python train.py --head_dim=64 --hidden_act="swiglu" --norm="rmsnorm" --positions="rope" --attn_scale=0.125 --parallel_block=false --init_std_qkv=0.0389 --optimizer="muon_hyperball" --weight_decay=0.0 --lr_head=0.00621 --decay_fraction=1.0 --max_seq_len=512 --doc_mask=true
Each number is 128 + 24 x the weight over its row's rms, rounded and kept within 0 to 255. Layers, rows and columns count from 0. Numbers have three digits each. The size before them is the row's rms in percent of the matrix's.

# q: layer 2 attention query, 128x160, rms 0.0388, rows 0-63, columns 0-79
# k: layer 2 attention key, 128x160, rms 0.039, rows 0-63, columns 0-79
# v: layer 2 attention value, 128x160, rms 0.039, rows 0-17, columns 0-79
# o: layer 2 attention output (transposed), 128x160, rms 0.0484, rows 0-16, columns 0-79
q0 077:133128125124109156134111151105067134135138124140110113154145196132156084140175127083136105106131131153121133142123121145151146117116135091134181118116152161114108127142152117150143124120107163084125122149189132088137085091137109126142118184
k0 108:128117097071133157122160102112172131096120100128114159080086105159120138127132137147101105110164137073141145129105155128139126117146138114120133137160151143146129136116141147076152148144115141140130131077131119123111140128130126137142130099
q1 087:129119126102087143117097143124144124103100110185112121109120170145148123127127139126102163092120150140136124178150143136107127133115155134136136099168138117107117151118127138116119179142112151084118159086147128113091108100079184112118133123
k1 101:153173150151105102130106112141114111133112150112123101136173101110154152140132169127136131153115171105155080153124120073128160128151114149090140098135177156133145099147136190126141132116128131120137112142169089109125132125133153134150124151
q2 072:113129171106122085111107134111136167160164142137131106135096131142159122117143138106095135104121146149153159116118122113091145096120147157148154133175116161110125119154096123134116153105120163098090117163159123124113085087114084143111121141
k2 108:154160125126104102165108150132075133150149146124104164124142139135161122126130150094119136132108155081136102151125135133116153161182130177136110085129205140117155095163106148162135096165128138112144114149118077108149162171135138173135127143
q3 063:129086132103175138145167152162145133114115152106134153135132103141093177117120113164124135147140100126133135115103114106120124096114092092125112132150093117133099118088124093068129129148129105112143120115093146169105163157113180148144106109
k3 090:143200102140126105170128103145085132142187133095100095099131151110164142148139164125138153123152100084096126108148097122131117126133113116102160144142139135127128154171193127091175152136140121122088101146091083174114114127143114131119142120
q4 081:098082124162118165133136120132100198132076165123134118151164157131090162156135116124124133093141141159134126108117123142126148144117109156155141146130144126069072110114142121117129137064134132097095142162178133113130088148089162137120141150
k4 104:114173139131098105082118160138107120147146165108123122095178169097135139142162140115137127157120123123069114161153123114124167091121105104127107122100158129093123126112137134144085161137122132137090109109113106131131130170112091134113139120
q5 068:143086123118157131125142094142133123099109100150139151109094107137109139122154123147130108098151097105109099139139124124103123086131124104112117134108100132125128118111134111136109113091129127192102174091088153144128134115121153057102138074
k5 102:158148099139126160126126110122113120131084127073112106081151139122123131159145130129126108098170063118115144131139145122129125136098133169144120153150125127118156137096164182129141143114100165143131145123129144094204095122134088143155134116
q6 074:119152116165124114110092118139103103107117099138128172145138113157120109133107137129118113105111091140111106097121134106212140124149084157153103136124112111124141181084117108112126128099126122145108099148121110168101114121187121113111146167
k6 096:114147128090140131150110109159118161099094123125084085134123160119169103132163146132120110125065135106154130173132148129114114121168098137170138173126155152106064093092112152102120144139118143153130109162142117159149148106132131109111095122
q7 074:113088129065154125130120100093146136123092118125110140134077140119095123128086094125119146146129121102172116116105139133125147100135105111086105149096094115094120144120114111125138125152163134139105167076139132123082142119123146103103100103
k7 097:150104171162120167109134132113146130184107117119135095099120118128128128113184141138134103120140084097133124094093123168112089110105129104092130124139086114164177115131171136104132158140139118130140085146134073147123142130148146134108104137
q8 089:133165133161100126129115090182121176086142110125144109134141105122084169141146149158136155167129095140126142157108098161129105096104147127126110124103162140147121136089073123132104132103096095114125115104111099163143151153130134126148140136
k8 097:154124113117093085097142089123166105126149121175141122133098146170077100093078107125114122134152095145151174123113160151121101106142110106157107140103108091158114085104139095122155111130151133120110153105091110083134131122110149111128156098
q9 095:113108125099128121167124116143075119145136166114164114159126128092182128167156149117142113126126165102099126102141115117113149157120112092103136094117162175131132111107123119140096132112129101108115161167158122144114144113135097160132103117
k9 099:113143146148099120134127123108083124129148144126156170133130152106102111128161146141121126095109120148123090121113122086163139156152117144176138120092125155083093086125112099103106144134170186078148143119139095160093106111122109105132075151
q10 079:090124138120130134107133112166126106135156113133105131103139063129112141099144114160104137124146094060088118125117140085101145136175143102141149126114127079187111111151134120136136141147110102143106110137126153163124126133159135172116146140
k10 091:133146100150111157088144115164099128145124110066152146098087096162173132126116103083122115154144152106150094148105116175131090122127127147137139148169121153177123138069125159113114125070107113125130141110136121137098141129097128133118170113
q11 073:105125099173152065183137113125101167107179115149119103176130162151135103143130123095114124137117139122131103125116130132116163134112139117154127139113160093110104128133130131124103120093128157107172092125160088111138103109173142118147162164
k11 098:129139147147083097174075118121130135154135139121098069136150129117131097154120114114104128149144152145111159111135144124110104176120126156152147120150154132070125096130105124114129120100180119132077145174169141117151116146127120124110143138
q12 085:118164134134091106128104141101125133132142142161127140138085125110118097128126114067107132101075153128124100154142155149164152162140129126122116151102120103114113154143182127170105129152132129129155151097160114119193125145165131138151154161
k12 106:150125116127139143156146177128155124183161135129073109158139111105139097145137158105121116124097157116150133171137165134112136161152103141129119152150155105112122099151143160088139123162095144127141146155127114106115153115151121151105120185
q13 083:124162143151100172148113113155117133130125139075144148140148172126159101121174109109133097135143114126102148134135119106111149201170116166126177173129118138161102149104124146109128110132137142176117099137140178134149101133163096155106122125
k13 090:135148108101082093091085121105127110169130176139087126150134142167159087161087163123132122083145108086121144090100108140123147142128120159122131107175132131075129096134094170117143184172138150127143126118115108137069147152138081147134146101
q14 090:130145159138140101073136117146137129109111110139122169135095088108156159124136119100138127119130154136153089148121157129145100131149154094097102170138129101120179114102145153171144103094099167144150127131098150159114156101129168088120129159
k14 064:104112148106126085130141159170107097117127111117100135172088083112118118087147122147164171096118154156137131120129106142091143126103146108142119137115079105112068133142129133158160129151139165063112131133131094146156157119123127131145125122
q15 076:136178147153132124159141115118099148169100165131087123134184159093188149140110139080103116143090148129090138138119145179122139147140142153168109121126171139105113128148142108163153143118155159160124125128155125131121117159122078141170152196
k15 100:116128182133147096098143147154108140127139129089128108143175134127139106150137146137132068133081123138079094148166112091123164092154148120179134102117170133072101118132109154129119144099133132109121146131135130070136121128118117147116095130
q16 095:150101102148162106144106157126144132107141137084135116129127129156113103125131131134140148117106056149093093098148108119116130124161151104088150085134095090122147111172118093113104146141072143099125148124120143143150169110100090087115103147
k16 101:111119114160113155107127177153108158160137131091130137131099134111143132123169112153182134172133129137101121078170132060156112121162152129148171134155129107161163135101113121126122133148128128088098107121124129117087122116149160167118124126
q17 085:111152130119142177120150158108138160118133151157160156103100084117134131134095091137130155135106101124121132163114143147122129094137101117128107122154115072140093090122162136128082138105095133159127128092104155172073126127117094090112144115
k17 101:109128161110125149125164133103181109102100098130143130091104139170113117142089128124187126148141111129115151099095185152122105145081124109120136169140161115119125137117183135105156100113123132143112089126148159099136127117137114157109147149
q18 076:124097144131064192133114156130133157109150140067115141119129101124144107122111160129126145120116084126147173124121114159169121089129136137170133184100139139133139139123114147115156156131139154117088121155168109144166129106142076153095076104
k18 095:146132136156169116135169153130109136129144130159109159153098140105090116135107146150082096055150122119105162118083096125099147174145098191189152125077130155099131127124111088116131120140130146125102125158096132108107098124099156121110084126
q19 068:104103117124167139128121084142134109141107086162148126094112091126071165132158139146118098139131126104143124112136118113161115139086152134123146130121116181135137150108144141106096152173119104143131142159095111138076125136146171128099152115
k19 096:107116102133123134138165138131164129087100149125146128103137109160130124127127089161136091126175115110155132119095089136177073127139152106119067149151114157186112141106170153112095127124115065126134103121102101139115141083115122092156127115
q20 087:140108150088147152170117131139130116085143142107110098114137074127165159109114114171102129129118149115116116134166076100137130154165135144103120133106055113117151140160135147079098092100122113136161149130209086149138112135086112147121130100
k20 102:154113131167140149137124146137143135105144183097107137158144187099129116130114089136170143117129138104134105121119090142119163129089148134123147136132100161124149141120077091148115105129146095134152125129152164115127118163170144148116097100
q21 095:146139076098171142123078128093107114129132140124145147126090093074126157128094173127166086107094173089115126108160089093127148106085124121098167067117154127130130136162125155089147116128080135135139100119119085134121125138106128156147154150
k21 105:163118146132163097139137172137124157116189137162140127153115164087121158157086119087174123134122163097157152105126144090137162117118102088140145118093165120119134111126123162169117110119109100151143083135122135097151139150092099103149110105
q22 094:128131112056172104177115105140134126147096123127095131134119085083181149147148149090095082111126105096139113130150153116095088107138093105112144123133140114158130177148154133163131100158165130114154146124127133126104132114144167111123120105
k22 096:107126107090125137151142132105119125109090125122130128156090105117108169136128115110105160145174128103130180105114094129177132109088124102139140094123134103118141146107134139125146123156105130125146118101119125151112153154149135116136128151
q23 101:145139105119123111127159136116131109125148153084106120119109136116100134116126085090144147160088122107141115102153118139145120105164134157138129108133112153163120108118164107181078118079129136118114144115140107119079111111134142160136122101
k23 108:122123149110138131145151115138147121129128125079112131176101129120141139118168104144155135136107136076102144144105106122085137102116107158147184129139124126141135147090114132165136105130112087130131129105132140131099124087079127155140151125
q24 085:124130099091121123120172114143169135126112115182139138101083122105140085126120122109145113092121098141126156140050120155149125074125113142135143127137112129158115141131172098156099106147120092180091136166122109088121105114102186132135162157
k24 100:109097122122124131112127126152172145132112096078111150121123073166113131145111163151134100157165170149113119099124176166109110131108145123128153099147115110173128144150181104109146154160115081199090146147138125144158117124126101125134162157
q25 100:132126144147097181154121162102146122128125130119167105125122157117133137158115130143140165201131155123124126132128130121129114144141144123168112155095102108111121157147141127149147143070109111122075157117115099149119133090139092175115101114
k25 097:117114197184106111134115121113128183100142173135103109146135089126170115162133092102135177104112121163144085132127131125123140150132131143133119068130147133146123157168139123129127093075149091143102145134136142127120140113116140119136082134
q26 079:162145132165114093115120155160150143155180156130098097143147115132162138150135139065141111102164154154118116114093083104147157135118128124148087154120181124130123098140124114109133106146150143107122115179193115101151124105167142145119104163
k26 097:102134185150102135129125127125131149099147183112105093135146171139140141112161137135124134125102125147135108152127120101164117163107159123092167098114133133122146129132109165101126117137170114153134106135163122127102102155140098118147090159
q27 090:127127129079094139139133128133141120120148129134122105113140110111086113138156135082116134120131155121125166135098146158114083112140114126112106136098157142111101141133184078138133139131120101140127122160138109091083085117134126185080126152
k27 092:150127133107170151129125148051139120131087073097100128123117102176101115132102114160132091123148113087128106144120116131127098126075124123143105163110136147154073144126106132123146133115104160192146107153133144123120131109110153091096153095
q28 103:111161152140108105114135139127162158152173099137110118125168123155087114123163147115158111127089128165127137148113134125116132123153129121100099160156137115072096173147127148162094133126131161119134114144120103134127102141105108123147076154
k28 104:206114103096121106131116147129140117134132120118060116088146087157141149121146098120153131158103140149112156092116082128129156168146176130114141133159135135121087141156134088150104127116153125129138145141134124139146115122106138156116107083
q29 101:128168112119142174126165123102130153085097143110154125146077123118118111153152138127097093096114149140112180159112169101116107100160135124134129110124143146142156119084118143083115156117104123117116109174110137127092112130079122151086118111
k29 108:170134101128107121140142154085173119122104145144142166135125172142128161079094161132141109127157120122150131103135093085114107123078156096114151146122138141116101141137129110157119096122147136126140080102134144148124123126136132138122130110
q30 100:143180142154114182136157097115113131109181089125155101168133111155113149113125116076112120145163120157148123104145138164146160136125144115156106145084149146166114165087129134105148113158147132117124150140171136115106128090147101125091158128
k30 110:139155132145126150135142120158120124144131124151139169181140135101109118129144097128152113132106134154097115096091140140184141164135121158117140090109084134093092111144124121138092122101183134129161166130158131121128165138128118114124137136
q31 105:124121117130097165103129091141158143123120114130105106110166145157120078113152117151101161121099148149110151102128099159121100146111087150123138116091146133127103121132107143146118155091119131120123138152152103117100142196162124122119117119
k31 102:113139138134100161118112114132105163116076119159113122132137096147120118115142137105120082081140107094128135158108147130107116139131129141074136127157134170141110107160120103145133116127108183121087152114154155119172123185144098125173116099
q32 098:105120092119158132132110175131120099159140137108137119116067113142110134135077139141121151122142129146157135105111128126132078152111138072123120163128136130172133140103159108134121096143128129157139131164074115144129091102117125092107177084
k32 110:149103138107147124105154115074095164171100120093127102085106129154116107143107112158125131114156097119169146161134173155109153152169139142104128131142126163160103121109143121107090150156124125119131063149111151160088145083107159113134154105
q33 110:123112124124156170139145111148131170085088093122173111111155155145137148135171116116127112127148129133140161107140162140131129096114121094128145136133133114170111149156126131123117163106129078099165094126151088132085137128167153123144170131
k33 106:141112146158139113119119120154133144123159167144158134174186128117130128124142180167131120117122145148148097132102131120109148105104117138118143118126139128089126139162119158120124118139168179096117170103169101142114116129147125157123089149
q34 097:138136096129143187102116144110096114166138132115135144149109097131099123147125137145162116131106173101091115107136101137118129122162134121145148066122169150125128133116127101105118146138144103151150161120087122099114127135128159116130084112
k34 099:111121122164149138126115154133153134097084127097113096150134105075150128096168132122142135117115092119106126086146163109098111180167137143130115101107083108132124153153163116170156100165118172121108133116159159110118131094114131168160099119
q35 105:095119121106170109200119101130132129126117135165120111131087116122161100138132147140123134155105144114157117123157121088104120161149125163139131177096148115116110084151113120108153104154139142138147123104130137113132129143070139160129122128
k35 109:176116133156106131100156112124166147123125123151098139156147145124119089110124138135110164098128150132112146144124137150120098145129150130089136108089149139129181125119109156084117139115152134093147138111097153162091154094096156126120126084
q36 104:109133104101075106103088128155111156136114124123109098135165114132135122114106141134134059158144060103118151151135126151143131129114127168091167107144117127139139153112156152127146154145123148182155172119159116162146088121107114084113155160
k36 102:135104140100080145115105124160113145171097134140091139094095112151098126095137125149089139098136106088171147125102113093087123121094181131143090102164128145108126124111146104148106105126124130157094148136108115152099119116121107141162144116
q37 097:116155108135144102105153137092108141186089088123104141119109137153132123130152124102135132128152138138141197105157142153128119117126137119165103139090121108123112173101162151153139119149068113111124147106144114166144143099133137110126130118
k37 101:143136096105139148089125127131122110154064119166118092138150154107135113112161137076130156084132106137104169113115161151174104125140108117143152118133134127155098129101115091137148086178140079084141140133144151141152098132113116163115140074
q38 090:109136135133090106091113121156082143092173145111111127142151096086100088083146127124087068118128101123145101139134137111131149155137082163126115135110159117064111108170073156119109096147159151109106151119098147118166134158106123149121117117
k38 145:155125144146118091144084119163082117121189182104112113174132128104153100111138133109156091100096137141128102111153100101110151134191134139148133097135135126109132129138122134166124138120168122134136165147155138134148137170142118136154090176
q39 077:141140113135121125107117143148096134102142151109091111163156176070159092127131169069141123118104146162108145166146083121129118118172138131132120143105163138113152142170150120164143171135126153114136161186162174126151134117142103130117096132
k39 097:123137146153137121129125133147089113106162182141090105173128163106138137117153173116145099115112145151119118089149096153128126081154158102112123107157113115114123115128141094156106177125171150079121151155126132116126135162138129143156097140
q40 136:138100132163115139143143131118129130102126079094131123078116151142153163138098107095122135155213143133124169137073142152163147137101159091102120144125126150176141136107162109085119140105115125113149074146163091137161119102148120130161193135
k40 112:133147105099152159140143129116103148191089091112108097118117094193073138112125128169120195154140077117154157128100113135123144137105105165134116128142113140119113149080167143137138106150064105135124085123150126132158144093137140132143145138
q41 165:092138115133105148134165141101123149128143097120168127128108131130136109133119132133132144108194149133150164146095148184126138105099150126116107134127126134146111127116130124108111124118109107117139067133152105151165088082086133101152169166
k41 095:137113115111158087151137134081129121142106143124089109104131156174080124144120151166112131141163124141146144130134109103109121122113132125128129174077165139121103141097130087116069142124076159150101092136123064105139160088111145089110120143
q42 113:184152159161110120152100146125144103178108172128095102139101113143115153113127135143129099104100159130098084146130132079110112117118094136153139122131157137068148106121096107092111112087132158136094150146148115104113100106125107126105092176
k42 097:148151128125125108125102104146122138080178156136145104093146123128101119094151096152126132100154137119146127106148143107117089152114133086123147158118185103122156167141122119138145122120093078132136162117109112128092128122165094129105103104
q43 103:117145121173142145051094106112169094115097135161111111128123104076118136108129086140120109132131139131136138136136152139172144138140135122124134127163136130160149147114162107103160142100122105072166111077115129167140159094119155162164162105
k43 115:104141124111145181131133138153183133154110095109152106111115138181143141143056071142173144132145123123131136133095147140103105107099165132102147134088131123150093090103153099152110153155110147139127092135136133156153138147100122145130156085
q44 102:148155149163124173111090134122090172188141144152129085107099145068103126087128122088121119091139107146113126154113174116084138107101113161121129130142097126078098124158119087138132151155145144086113118106142134105147129106163141142117117128
k44 100:123186123113184080123107149155151128154121135145140125130122106137149141116119140090167128122156148130101113129139168145102115120125105135130102132071137108112134145172128116139128145095184163120132093112146105092114106119108156175094135184
q45 099:110149101130119155158134131134149163158087139105117114152115161168123136135124159130126135137128134140085107137152114155124118145156119121148128093122137102137143163122169152152113142159115124160093107137198149145143149119150106142128142145
k45 096:141158132116105113157129118129095129126141125081097107102132129172157149158145110092093142091159080116104107192131118089111148188136132142126148130159145132130118112107150080119121107109152124134122119133127129087154155082118134151145103168
q46 134:127103143133115107131123134096143100147102089127136164148119108132155126136067139106110146185144128145120144153110117155159148115126158094127094148100105162181166136144136139136137158125153142112129131144114097103149160080128064125132159113
k46 095:099132126119098128177140123145148113152126135098139114086043161117134136175127120085108124140176142116101145149131141127148120145160096119167148140147159166159134137118155125106081098089149139108101150143111098116118113104156158076147127122
q47 112:111122173103142146144114098144151085166111165123116156145089125146139178159150102111132138130095143108104129129121158111134160105170135135093134128154128098152120098142101124095125127127120139126136140140140142089146156106095142073097106122
k47 099:119105132106137092124142170135173146145102132153103102097098147113164148118116115144095116148128124131147129143127181128127113123138158139117137136136157154118114121121081116145153112137119147153170114160133160092180117134132178089112120172
q48 108:124141166144163115140125094075172091105111098107149172100158140108134189147113100128088118101106139134118130073142119143139134139123134107176186117166116142148107126123097131132138132144106113123127150134135122150122127162127124144148092139
k48 098:129152126126123139116140114134155115123109157108112164110168101154142151108141077130144127094118070133177135115126139103153136158114142099142111151123104168149125141144074139157090125153159104143072132097091098093127151149173085125116101118
q49 108:127105137138127144167126104133146096117151103153111148124125076135109104102115140110130125141141140096091046221119130118108130135116142153119120145132137132085150111158163139106151158124113128126117109125105157155153129167166127106138154089
k49 106:131116084166110126167163177140124115108127148120129127170115138144071109132084109117104162167163107113122114092110142121113098121140145134085118122118157144140086115114120152160159097121115133077133141175130141123150135124141152122132159124
q50 104:121146146144131135106119098095103149107124129108178122103160105121132167124089126119101151158065082133157150128158173136122131144093173096099103184092139205151137112141166135154178129153138115140125119128116135148145124106095137103159106095
k50 098:143142161149099154125146093142109097151135120167135147153132115159137125118145119163123104097118110153073152113124079107116162145123103108162134134153144133144132147133109123113130123155150169115171131104150167126110119118116170162138180118
q51 104:131149121106088092108141111161167145122139096078115086162140160125144129151105107132147093121120150108139157082071104122169121158125153107095141117140132136095117129081173093105140122141144120126140118125128154157109144107137176166121138152
k51 104:127121129145128116109092119131141114147110135120096087155142158133147156103149110121146161140089139112085101142164152149151118128105105136115139137158078110097145157132069075154134143110147100114134123108144160142160118117083147148122165147
q52 111:124138124152152094123093127170147121138102142153147099159150120149140128109133119151163112155163100156139104088151153118165140141139107116134134127103082175143119094109153118139177116115188110112140113160162111138131129096161101129117151087
k52 101:150099153161121122159185129158143081071152117120096118104094134133142147142104109103061105116135126148120137158104157104131157146121180098141110129137125119079163124100107144108159094146121081123125096146142123155115198155136106147154162149
q53 116:148121091149147140157169140116124110150108117150120102071125129148127130120130161144151152162198130156113180148055176129140108144133164120140161144123118128154098115134169159129134134116125164148153103130146139117114123117128112149148170152
k53 090:133163094136103143110102196133131142088157147113150127126143099129108129131152170144101118131113185095086100122123117122140107133115155139143152079105123178128131159139089115135135116154115119154156102156152167140128156192137110121107128110
q54 134:163095108156110149118176104127113094110096097112126142089092129145121121131125135158110147175159125142137101134083147158156079117142126081110101113154122152130112132124191146120124109138088138140122134161122120105131147079149122109166144139
k54 097:115090104139111095079151135129095103111116117136140125112119131086130148127149125084141157120066096128105114147152110130113149206131121134118140160164128124144170098110141127154182143124128125127134138128128114133163135114160082156156134135
q55 108:131140106098110096116082120178130122160124154114131164168115117155131172123153129133112163132139090136162144127119148119159141180087110129146139163149122157124174066107111124137097158120084148115133137104133130103079150100122130114130134090
k55 102:162149132144097141118100117117108138091170155125127102157137165139098141111149123115107124117139177118135136108111124120110180113119085111105122113079124117108150114139115178126160083140195143159133117182077124125133125141138081128151105116
q56 095:168100106152115169182123110135147134107137189137117106127097114145137132113104134171139089109129118085080147158120155129103138127104124093137160131161127086130111115131162127126132155147181104107119140154138174116126138135126124116161097086
k56 104:139130115105120130136145142114103108158104146114117064124130129163094130174094124121098125128121101152106109120120110127112143140093133157082078115084131177148092146082183120136131135155126145132121130121128154100160148083128134126100130107
q57 113:153081123164089124156104165112168142150118148160115164121122138135105097124073124155100123104161141114149099125096122118163141102075143114116163094147086147150139138147122141180106111092089102159129099094086107156143108094107126083103150125
k57 096:127101135103082132160121120131096196114119091113126112112143131123177150115111087134133147129079156130158114081087111118134119156139136099127086102141140101100162125113126146133142127128121128153129167137102142108104132104158100096117161093
q58 116:110143105141152154131116122137132172148134108132132120105114133143136164063161131117121125147132098158122166100098095168145157121070104136144099128155146161125184056131117108115101130158148111118120094140106152130135120113164103102137155132
k58 102:102113096137127176129130055152160146192123128125141117145157102152105114090138101115119105174129145133117105137135139056159113141148121105137135141141110113130128134144123102152136149112094081104101130164136133146150113126115119148127146103
q59 106:133168144138141161140123121153142123088127149136118180150106110126130156133120134144120116125114149125146089131167142076152152114115136156133149145149099124147143131174103167111128123137119110129108190126130103131121074154095139152134083139
k59 089:131124106115110156097113135136142150112086164118123151120164114114149110135075119114133138093122101127156124126104140153138166164103135141133097167160149131156138173137140096168125104178146133139131120162112157111135165150120141127131116141
q60 106:109137139093147148104139095117113133130115108170131151151111152118120160166124131099145118131173161161201110113109106132187092128064157112148100119126148140179116117155129136156145168123132128161135109114126060150158119160119131169166177141
k60 095:123104147114087118139102185118175111174125157139169074108128109133158080108156133147135137132129105099105139102153116110123139075153171118113109093141123139121153114086121134114119126131116096117142121122133129114149162121104094117177137171
q61 110:097109119049116100156173130123128144074119152116117111122100097141111126163104144135123120130078167125095141163126128133123141098113138130138159102134106138116126125118136156130133150111102122139151154141172120153123151115188143120127146124
k61 087:122111155135152128125118135173145139124168119100146151167164125147140120107129093091105095145151160157135137135133120133106140156137152093154151102152117145143115136152159133153133113098154090117113173137133137123185108100124177175119147125
q62 138:161165173050135159114112156123131120117161160124100096160123122140131123112145122147071146140105096110100094149137112112111136136154081164082118098143157112073127130122099133118141163143118126117090122129101178103101125108103174144098108147
k62 101:166156138122071128134108127100155087187096138113125122132073125162134150125100138119096157150109157132123087189108128116114177109115120143180137140155124145097122143090146122115118151113106158130142149094151099084132178115114145136149124155
q63 121:078171088090102136126130122136114166107121151137116132094140180128113112109156158159132100147149125116144139115117141144154137089159174100078130142085168091145114105132161151114137090107123111053112114106124145079104123122136097150132121089
k63 098:145118113111165114080105114151087106125128127158132117114092135124168128181075111151126104093149099130154091124112121122087132124141158142121154135098185096140119127133114114139131143128097132118131106107121136136080132156125123118105112136
v0 090:095148145138088151134089156153142121142109148117134111135090141118105111137126123134095100129070145108094084148121175123152120149150141160088097137121132149129103180136133160184133124107098120119126130106094091146119146130125137141130098150
o0 101:100164149157101123132095106122165103142155119131098165140108123140137104095101161109096131139130118130161158128137158138142120102104131128149125156132141126124119118155171133141134120118146093149074087115128167117097113141155189099082097081
v1 100:121157142101143147107137161126110118138125127175122108104135139063078142149137158140107129134165101166076113090165167151118145132177149147115103122114089153117160144112130145108160121138086131114142130118126145133098187118129161148138161135
o1 101:156157105115094119134116118117145131138113116167119111161182136143119120128116152161124157119116108154108121116133112136148151125118100161121090122153069145118117173123137119080110113130125144102135118134142105091105104126089137149130115136
v2 101:137105140171133136123138170156120111139117127176126121080115156117153135143145144141159110109092151138130128108107131105113119122098108101168136138137149119110121131171136116149096122141114127121121142119128130140123166097180162115092136157
o2 101:156140113121125130137115134130155098134122127144157126145087133154130107118113102084120112129155119167088163130115114125144111146170128118134117154137148150130093195124074138132100089099101125162137078129091119091127131140127141133112120098
v3 098:152145143107146097091121145092166134119122143065126130099059097081169135131112132125110130124124126134121103134153163153136164101142119102113125124109113127135128109135077137113122106110107068144106098111146128113140094170091122105143129117
o3 094:117131150167176142134170099170118160131074123133116093108103155125091104070149126164185105130106127143090153166166131144122187117066107146102178110136101136159110117123117138067111100105132127149141138112130137084131110099132109132139116097
v4 095:124119118094133091123147117116092139106129136125125117184135155100131147151121124111132155109106162180150125091130138109176141151120149134124149083162119126159154146150167153113139148145127155100109129140090125148161136117102187130127099122
o4 095:084098116112146090117149095120111136091129105149087110135148164084117122115123085118111111126131147110152099158122124174155122133106136121099145156134097082131137150080113126127108105133144165094151138166153097092132110162132177149093173122
v5 097:151140135088098113137109113110135123121125092181092157151119136149159134125145111090148131132116134139127144198125107115111100117114101104130127122139123128122130149104142112148171077107116100122155109108136118118155115121088135101134110093
o5 097:152144152121094134151141141128097117111144139141121110093160114108131101090112124125112120117150113115151112151132150164143144116166172110121142156098131144119147156148121095160165133114120131129160158088135127138130146093121132142176102169
v6 106:104154113126088116129127136135126140124113129155147132113121138149127120104108150147112120130148117158067136140130091176119126107102127135137146097150125147139124128172147109136097177161127080059145143167158192160150140126085147096138121174
o6 098:087093115117096112155115106124169156157108120126114107118171119092137131104117169102138140115131109130131164089141125100111080104103147102150169087141128132144106136121154100139159159179121101082111141156168102128176157185145116118149091139
v7 098:112143169158117109132181143150123187167130148166133106134146116151135121132152130129129118156207125097118092131114128133123125107159136154130115113127138142121112113137108188118159118146167094129162126161119110109112126121123124147119138104
o7 103:105123179141137111176159079133174125124143090150154111126162110108103129101117158154137141118151102095086094124134094138107104123116101092106109154147137170148133142096182132135150113139131070112155089162091154138092153129121104097135121143
v8 101:102134127147123132133167078114184169148106119088139151162116143138090107081161147151116129091122108125098136105125145091157137113152094156092153185116132115108148158117154144158094088125130118120105116152156176130152149151100110144155143095
o8 099:130117129176136135106150121090142155168140175124087131163128141140095138114150130151109111122127110110122105118135138123175140132155136148127146152127101111139145165117102146132126169140150150102095129156140141140134119086124130105155133135
v9 102:133142144111126135108128165104130180134126133155134086107160151137112170145144098081148121118105080110166134117138113143138126117138109111129110141154094114110134132125102087126096146117123110105106135129161105125107122098110122135113159115
o9 098:161132085112170122102092104106172131136145130150119134075148128106127136126105088134084133138135135136174120140163117140169133179145136117148108132129181127134088123120179078110160134147101117131102126150134112097114132076114125155131143113
v10 103:159179120125119153096140100145107121169108126155136118110125122110110150150148136126128103175159079131135180152171166127147161119161142129097101075127132129157095157115095130126085147122078124102138145121096132113134146098095179121172134122
o10 102:109124162128114087166131101151167126140125119106177169130123163162105085097181137087123114117118133116141123116141119126127114172094090116127136142163129129138091141133131148175117115116128149114115128140140086131144143129121095143175149136
v11 108:133175130131111111102110118163157126156148107115167106144132098122081136133106120161147109135125118082120162176154097121099136148137134159153134162080128129091124086151160088115108096121109136130139075126104148121142095078142120110135106090
o11 098:127168133138142156117146111106125121131132122127175121101156133108092118140093081099077094119127119110122124112094158137124101129121075117164095124091130136113123148134091112119135124183140124122144120111075177113147106112112119125130117081
v12 104:137091134073147103111102121121138124102152143149098116135112134110097077095139133081080169116070134135094108151168127115160121111173113151131145091140128110122118120157146069150147116148130179165073073108122156113128123100101123114129126135
o12 096:123098168088132128154109106122129122077100135134123108142124126160102094197127146120138139135130060112115149090112127078103088123192126173130132138103107101122143149175138120106097123093156095153113172153123130093133123096128166140131135156
v13 107:121119076194126141141129143114153098135136119083097115146164128144114165121130165105067161177113101082149116131080141128127131108118124101099109138104110122143113117132153141113153132093115087143133165138078145130117177098115115164182119130
o13 105:139186095143166101122150112157136153121174113125100155145150093135140145100150118110107138126108110114140140132118117128110160129088125123122120137142103091153090104123129156112127153110133148143128167108150130150131148128117143139123125134
v14 102:174139105133110094124115110171127125119168140129153168123145116131142149162126114119145102120124101099108093149140130131149114093115126150121092143132157110145146158146117116168129119119127174156122113145156129109168098098098102148107146171
o14 100:117126160134111113074141097127142097109158108125160136148075159144172180143196153094104144125147126138096145096132141114147129103189133132119094146125111133144109144165176137108106165143141127176121131146084147107121110115142177114136130158
v15 099:144182174177155116160091110121088129125113058118068108098134103096175116084129128145094104119121092122088107130146086173153113125118124146087188139148132118142128103137153115104152160147112146113155125127105139128127139134118107125113111143
o15 099:090124154140090132154109116133135167123119128107076142099120127155132168127130077099118140121187137117115117081156136118138120126079115150122149126150094158159101127106067163141134158116081145125130183169116156105115175136117100148097082145
v16 088:086151125108135090073130100137136114132105143142129112097138129123114133088114119142108196093122119126131160111110133180095131121155080150171094117128127160094159103125119130127108110136103108087106084140132153151096153160135132135112125082
o16 092:131126130078161165093157118132130149129132144115145131161123126128092116167138126127085134130136128161170133080141121137126103124109102157145135087168114163129131121138099108124116114125097108103112141148155140087156150111100166120094109099
v17 104:107150139118173126124131120093138169113156146152110113143104112113158115161121094114131086107092120186091172115154138156108162159114122146091150142147166142142076131099093177126132086129098132125123176092106127139131141135117116059133148101